config.yaml
parallel_block: false
init_std_down: 0.00507
init_out_by_depth: true
lr: 0.00315
schedule: "wsd"
Each number is 128 + 32 x the weight over its row's rms, rounded and kept within 0 to 255. Layers, rows and columns count from 0. The size above them is the row's rms in percent of the matrix's.

# layer 6 MLP gate, 576x224, rms 0.162, rows 469-478, columns 112-223
size [102  96  95  96  97 101 107 102  94 104]
[[108 204 175 176  94  96 164 188 136 134 136 118 104 183 112 111 106 167 144 133 113 107 108  61 131 129 126 138 153 134 126 155 193  85  78 190 166 117 114  64 172 152 131 197 171 115  71 137 140  96  93 181  85 147 156 113 175 110 112  95 134 138 174 134 114  88 116 129 164  69 143 163 149 110 175 189 137  90 127 143 116 161 106  94 113 155 132 115 131 156  94 118 124  63 162 118 154 112 170 138  68 125 156 154 170 178 140 129 162 187 127 133]
 [114 108 168 119 156 177 111 159 178 140 147  72  72 122 103 112 150 124 122 128 123 144 137  87 117 120 120  90 112 135 131 111 120 168 113 149 133 136 182 170  86 123 151 193 105 102 125 161 117 156 119 118 119  98 125 108 135 134 170 133 155  96 149 125 114 110  91 138 179 179 137   2 119  62 127 151 168 186 161 120 149  97 212  71 111 102 172 127  95 162 178 132 159 136 127 112 159 131  86 132 114 136 107 104 115 157  93 115 140 166 170 155]
 [118 141  98 166 196 173 116 185 112 159 125 107 105  86  94 156 149 144 100 176 131 103 150  64  42  71 131 138 204 116  92 109 116 121 131 142  77 142 178 103 114 154 156  87 142 140  98 122 199 161 126 162  68  63 100  98 145 138 122 136 160 185 112  53 175 137 126 128 144 115 135 152 139 111 147 118 119 141 105 197 118 141  90 136 121 165 108 138 120 181 146 117  63 112 160 140  90  48 139  95 101 143 106 115 131 153  86  86 141 134 106  94]
 [148 141 163  76 123  48 138 103 110 142 100 118 109 107 122 152 174 146 163 153 137 130 130 129 126  94 172 158 175 142  99 142 109 112 166 141 139 153 158 226 109 109 130 116 143 174 125  79 116 146 138 170 136  96 153 127 122 138 133  82 138 107 135 172 126 129 165 127 129  97 117 134 140  94 172 104 138 111 127 167 168  95  74 166 112 135 153 161 121 124 135 192 112 148  97 123 129 170 126  46 132 214  85  79  99  92 121 121 115 103 142  89]
 [111 130 125 126 172 152 157  86 182 165 116 156 222 193 149 103 105 176 157 115 162 160 140 149 123 115 151 110 124 117 140 122 141 129 110 156 177 114 146 115 182 155 156 115 203  98 139 144 176 104 204 149 119 117 130 165 108 111 156 145 124 132  64  84 144 160 126 154 140 130 197 174 133 130 194 119 120  87  91 220 183 148 147 105 104 134 135 111 128 143 116 173 162 142 128 150 147  90 125 122  90 124  77 141 140 130 129 190 153  81 114 122]
 [180  98 154 130 128 163  33 109 112 138 111  61 132 128 139  84 180 107 112 119 155 106  63 166  85 197 100 118 100 186 150  70  90 131 141 107 165 142 124  98 145 114 120 109 167 117 113  97 179 107 127  93 201 157 117 145 147 108 211 147 163  98 177 137  86 119 127 127 132 143 179  79  81 159 119 109  84 151 194 146  73  77 125 171  81 109 169 123 128 162 165 101 108 192  82  98 115 151 113 138 165 186 103 127 168 132 123 151  84 181 175  93]
 [130 176  98 102 135 166 135 154 159 124 109 162 171 152 160 169 122 171 100 106 121 120 153  82 169 145 175 144 130 156 162 109 155 140 158 160  75 121  99 101 147 160 156  73 214 138  97 141 174 198 133  84 110  51 125 145 134 145  98 132 111  77 130 115 172 133 178 110 105 159 134 145 140 162 127 142 116 141 108 148 118  88  70 116 138 148 135 113 116 101  73 161 160 110 164 105 143 167 120 132 143 154 152 145 118 151 133 140  83 189 124 163]
 [ 96 171 160 121 169 186 129 119 158 173 204 140 112 143 126 164 133 144 127 133 131 145 117 171 170 100 142 125 148  80 119 138 165  76 131  80  64 180 147 113 147 122  67 170 171 103 101 132 110 145 140 105 112  65 146 153 128 185  80 129 115  96 118 104 147 165  77 196 109 188 164 148 136  89 163 125 165 127 141 102 144 123  51  90 143 138 147 116  74 114 129 157 133 128 160 127  60 120 131 100 119 149 149 194 166 165 187 132  79 129 103 102]
 [170 126 130  94 104  67  83 118 101 102 166 136  98 145 151 181 139 192 131 133 114 114 157  99 116 127 118 136 159 143 196 198 125 112 153 188 181 129  67 152 113 160 112  99 116 112 124 155 129 112  36  60 170 102 103 128  90  97 154 106 137 158  96 115 117 121 174 137  94 144  98 124 107 151 224  53 140 134 155  97  92 172 165 144 198 171 101 105 140 142 129  97 124 106 101  82 157  59 108  82 170  99 137 198 101 126  96 111 128 121 146 133]
 [107  89 137 128 125 105 133 145 157 172 123 120 142 135 122 127 122 137 138 101  90 166 194 137  95 140 137 156 117 129 163  96 156 139  77 127 118  72  76 147 178 104 167 141 137  97 139 138 152 146 147 143 120 155 106 172 147 175 102 114 103 131 158 139  82 199 104 129 146 118 111 101 185  88 179  65 119 177 120 108  99  97  98 133 143 109 132  60 115 132 141  75 148 166 197 186 135  92 196  57 103 112 159 114 102 105 130 135 114 160 143  91]]
# layer 6 MLP up, 576x224, rms 0.166, rows 469-478, columns 112-223
size [108  95  99  95  99 105 102  99 105 101]
[[149 156 155 108 107 138 106 168 114 139 155 131 104 115 149 133 113 195 148 111 103 143 105 133 130 184  99 112 144 167 104 198 134  95 128 118  75 154  51 110 190 101  79 135 112 174 162 178 152 178  38  60 145 118 164 117 188 156 138 150 123 132 144 130 144 120 138 138  94 135 147 125  86 123 137  97 154 102 155 146 108 114 161  75 119 166 115 131 117 167  76 107 125 102 173  87 127 158 150 144 125 138 172 159 117 170 193 141 112 205 110 132]
 [117 145  80 103  98 141 160 117 146 185 158 149 137 121 134  67 162  75 129 111 164 133 135 126  77 111 128 116 177 134 127  92 143 124  74 115  99 224 162 119 104 119 122  46 124 158  61 147 214  41 102  82 103 105 144 110 123 143 124 133  97 124 141 132  72 122  98 131 112  86  99 161  78 136 109 128 148 189 125 119 160 112 115 126 105 145 134  65 129 112 146 138 140 100 124 114 142 182 171  97 196 207 103 175 149 131  83 142 120 190 122 157]
 [164 142 189  90  93 110 129  78 204 126 158  71 162 142 122  92  73 145 177  94 104 104 117 176 149 138  94 165 146 175  97 108 104 147 127 115 103 121  89 131 116 120 165 121 104  21 147 135 149 109 141 164  91 162 110  68 118 177  98 148 156 118 141  95 118 145 176 146 116 141 172 104 144 113 179 104 103 108 115 167  88 146 181  77 154  81 123 135 136 138 132  94 127 100 128 108 144 119 130 138 141 116 159 141 145 125 169 200  74 139 133 157]
 [ 92 165 104  80 146 112 112  91  94 105 157 136 121 119 116 129 171  99 118  96 141 137 123 197 135 204 138 193  95  91 141 153 150  99 146 143 107 171 188 151 119  86  99 107 139  79  80 141 105 178 143  98 150  89 100 102  96 195 131  58 170 124 115 117 129 123 108 119  87 106 150 162 141 121 125  96 116 198 131  67 139 109 103  92 152 145  95 151 111 145 145 100 105 147  81  80  93 126 192  89 122 177  84 148 148 127 102 122 154 130 118 141]
 [127 101 212  72 113 137 151 132 187 130 175  94 149 111 132 165 146 128 161 155 127 150 127 172 122 104 183 152 130 129 123 121 130 112 176 121  72 138 148  96  99 160 102 105 159 162 163 139 127 111  89 117 152 154 127 110 148 120 100 124 157 114 160 136 119  62 110 111 116  94 123 122 205 107 132 149 125 108  81 140 147 135  52 174 138 125 143 120 120 167 135 109 170 164 109  92  91 101 115 102 149 118 143  93 161 111 180  99  74 113 189 189]
 [103  90  96 115  76  53 192 111 150 154 154 110 140 116 158 136 128 102 200 113 159 114 182 156 127 140 111 116 155 133 103 130 123 128 146 192 141 135 121 113  81 140 139 167 127 139 124 122  99 196 144 160  54 115 119 115 146 100  75 129  74 161 112 183 178 191 143 113  97 132 181 135 111  92  77 195 100 109 102 170 113 142 109 126 146 108 100 139 184 125 132  82 133  81 117 157 174 130 163  74 114 141 102 108 124 105 130  72 124  84 177 151]
 [161 162 105 135  58 139 148 127 131  86 138 153  60 166  93 109 146 153 112 166 111 104  69  92 108 149 160 157 100 147 166 118 168 136 109 133 179 108 150 143 136  91 149  89 126 108 114 136 180 117 152 145 188  95 112 172 179  99 242 140 146 190 122 105 145  84 117 155 158 136 122 164  89  90 106 123 133 146 154  69  28 107 119 122  45 139 120  95 139  80 143  64  80 150  80 102  49 137  95 130 126  69 160 103 144 110  98 152 163 118 119 172]
 [185 141 104 104 172 109  96  80 122 146  96  96 143 155 153 157  66 144 140 192 130 182  98 198 119 141 170  81  98  85 178 118 199 120 130 115 135 124 181 184 178 137 139 127 140 141 129 153 178  80  97 134 122  88 135 138 222 123 142 139  86 136 165 112 179 167 126 152 114 134 141 142 103 180 114 164 125 170 151 165 115 124 116 162 196 147 140 121 189 136 178  86 130 110 116 100 120 138 104 160 121 117 128  85  97 155  95 185 160 209 158 123]
 [140 126 136  84 152 176 120 133  86  51 179 114  71 127 108 174 113 122 153 112 102 183 100  97 120 119 165 132 130 150 124 130 160 103 145 144 160 101  74  89 119 172 165 163 138 150  30 100 128  69 177 163 132  78 115 101  94 153 133 139 146  91 143 163 109 123 147  61 104 121 136 110 121 103 126 158 172 129 123 111 163 141  80 138 221 114  51  95  75  86 105  88 167  56 177 138 152 141 137 103 129 127 129 118 160 106 154 140 120  85 122 142]
 [ 88 135 144 101 153 128 210 138 166 153  83  54 146 116 136 108 136 124 122 169 134 103 144 100 155 123 135 180 146  91 105  84 104 140  46  81 129 135 154 113  54 100 183 138 103 167 141 160 188  68 104 127 110 173  71 159 154 186 124 112 112 139 135  65  97  89 146 139 135  96 119 130 140 126 170 153 130 111 104 109 134  90  94 135 148 126  61 117 124 168 108 171 135 138 170 147  77 156 152 127 121 125 106 118 118  92 112 126  91 164 168  93]]
# layer 6 MLP down (transposed), 576x224, rms 0.157, rows 469-477, columns 112-223
size [102  96 103  95 100 102 102 104  94]
[[116 111 110  65  77 163 137 147 131  97 167 104 195  68 176  51 100 130 121 130 105 138  94 146 119 212 135 159 124 137 194  94 123 168  92 127  90 133 151 145 109 135 153  84 120 132 158  75 156  92 144  93 112  86 112 108 134 135 168 181 165 150  95 173 131 173 120 146 215 121 149 164 117 122 132  94  87  85 120 179 103 137 144 120 133 149 112 204 118 126 127  78 116  92 104 186  96  86 112 131 107  83  90 166 108 131 143 218  96 128  96 101]
 [161 110 156 176 110 113 117 192 132 153 126 113 181 132 106 107 121  82 128 166 180 112 133 195  84 143 133 145 156 129  57 155 139 138  91 102 147 151 104 109  70 145 196  96 157 113 107 118 110 121 189 128 175 114  96 148  92 151 151 196  85 136 124 105 134 117  92 135 163 103 134 145 166  60 149 144 100  98 141 138 166 123 130 114 187 161 110 149  79 128 168 126 120 172  97 142 152 122 127 120 125 124 162 144 115 151  99 150 152 148 185 112]
 [107 188  94 135 138  99 136 100 146 154 125  92 131 128  84 236  96  86 132 147 118 139 157 162 133  88 137 133 116 159 152 140 205 154 146 110 118 127 172 120 166 111 142 128 107 140  29  67  87 218 207 100 138 176 110 106 111 141 154 157 174 167 176 140 133  98 134 145 163 101 163 146  93  71  66 168 112 149 136  90 137 234 194 108 153 143 157 135 154 163 101 142 130 120 147 174 132 137 163 145 103  97 130  97 160  73 156 119 181 106 129  96]
 [141  83  82 127 122 128 152 119  94 100  98  55 104 101 178 121 190 127 118 107 113 110 164 165 129  97  83 124 120  68 114 116  75 119 143 124  98 165 137 163 132 100 110  92 193 133  79 136 109 135 164  97 139 130 173 132 174 168  77  82 116 120 183 124 134  87  74 146  91  88 143 113 146 160  96  55 167 188 143 102 123 134  87 180 131 139 155 127 155 117 112 146 108 161  87 130 147 121 221  99  74 154 132 154 114 108 118 128 155 122 151  90]
 [117 134 131 121  80 104 157 147 140 128 146 105  69 146 111  23 145 117 164 148 155 127 144 130 162 167  96 142 153 178 102 119 107 122 184 119 112 131 121 121 128 120 131  84 115  84 152 152 180 123  83 174 137 195 106  96 152 113  86 132 154 160 145 120 137  58 138 101 127 131 150 100 109 195 117 129 120 109 135 126 136 192 116 104 109 145 146  83  88 173 162  92 157 113 127 158 115 118  67 137 137  76 139 108 130 148 109  83  97 134  93 138]
 [195 164 160  73 144 120  91 112 145 150 135  85 161 154 131  82 119 160 150 177 137 132 123 154 157 128 149  75 147 153  93  68 121 117 197  75 136 138 172 181 120 153 125 128 149 108 122 125 138  51 150 119  90 105 148 109  85 130 133 140 187 110  89 106  98 116 169  73  96 168 124 108 135 114  86 115 134  55 110  97 117 144 193 169  93 142 119 129 161  94 104 132 174 154  88 171 139 104  98 172 159 176 114 182 163 109  40 155 161 179 140  97]
 [150 130  59 144 166  81  96 175 132 147 127  79  70  93 147 126 165 105 104 125 107 137 108  95 108 139 149  76  87 170 144  79 191 174 140 162 128 107 113 170 169 135 132 127 128  54  98 175 147 134 123 113 141 169 196  93 140  79 153  97 151 125 134 117 184 139 165 110 109 132 100 122 137 130 170 128 175 148 195 102 133 120 126 114 115 135 102 148 121 152 167 154  61 168 177 113 107 184 176 133 102 145 131 120 133 114 101 133 162 110 130 214]
 [126 160 111 191 114 105  79 114 100 100 102 144  79 111 120 127 121 158 150  97 118 125 163  95 133 161 169 143 103 111 186 115 113 136 162  96 107 104 136 199 129 137  91  92 133 114 165 164 113  81  96 178 118 147 178 135 114 178 158 166 104 165 131 102 147 115 166  80  87  91 155 179  78 135 144  94 147 172 149 140 103 163 189 107 208 159  97 150 121 200 150 127 140 100  86 174  93 128 173 119 100  81  72  63 143  78 123 183 154 165 128 169]
 [178 134  71 135 143 137 144 140 119  82 118 132  81 151 116 124 175 111 130 116 108 172  62 146 127 129 188 140 203 129 145 159 160  96 143 115  94 167  96  92 148 146 128 128 126 108 147 148 133 118 107 145 105 118 125 172 125 111 176  64 123  82 112 119 144 120 126 100 117 116 131  94 139 145 210 151 164 109 164 128 145 171  71 177 133  99 128 183 137 130  76 112 125 151 136  74  75 147  85 108 112 125 171 126 115 126 135 128 154 137  91 208]]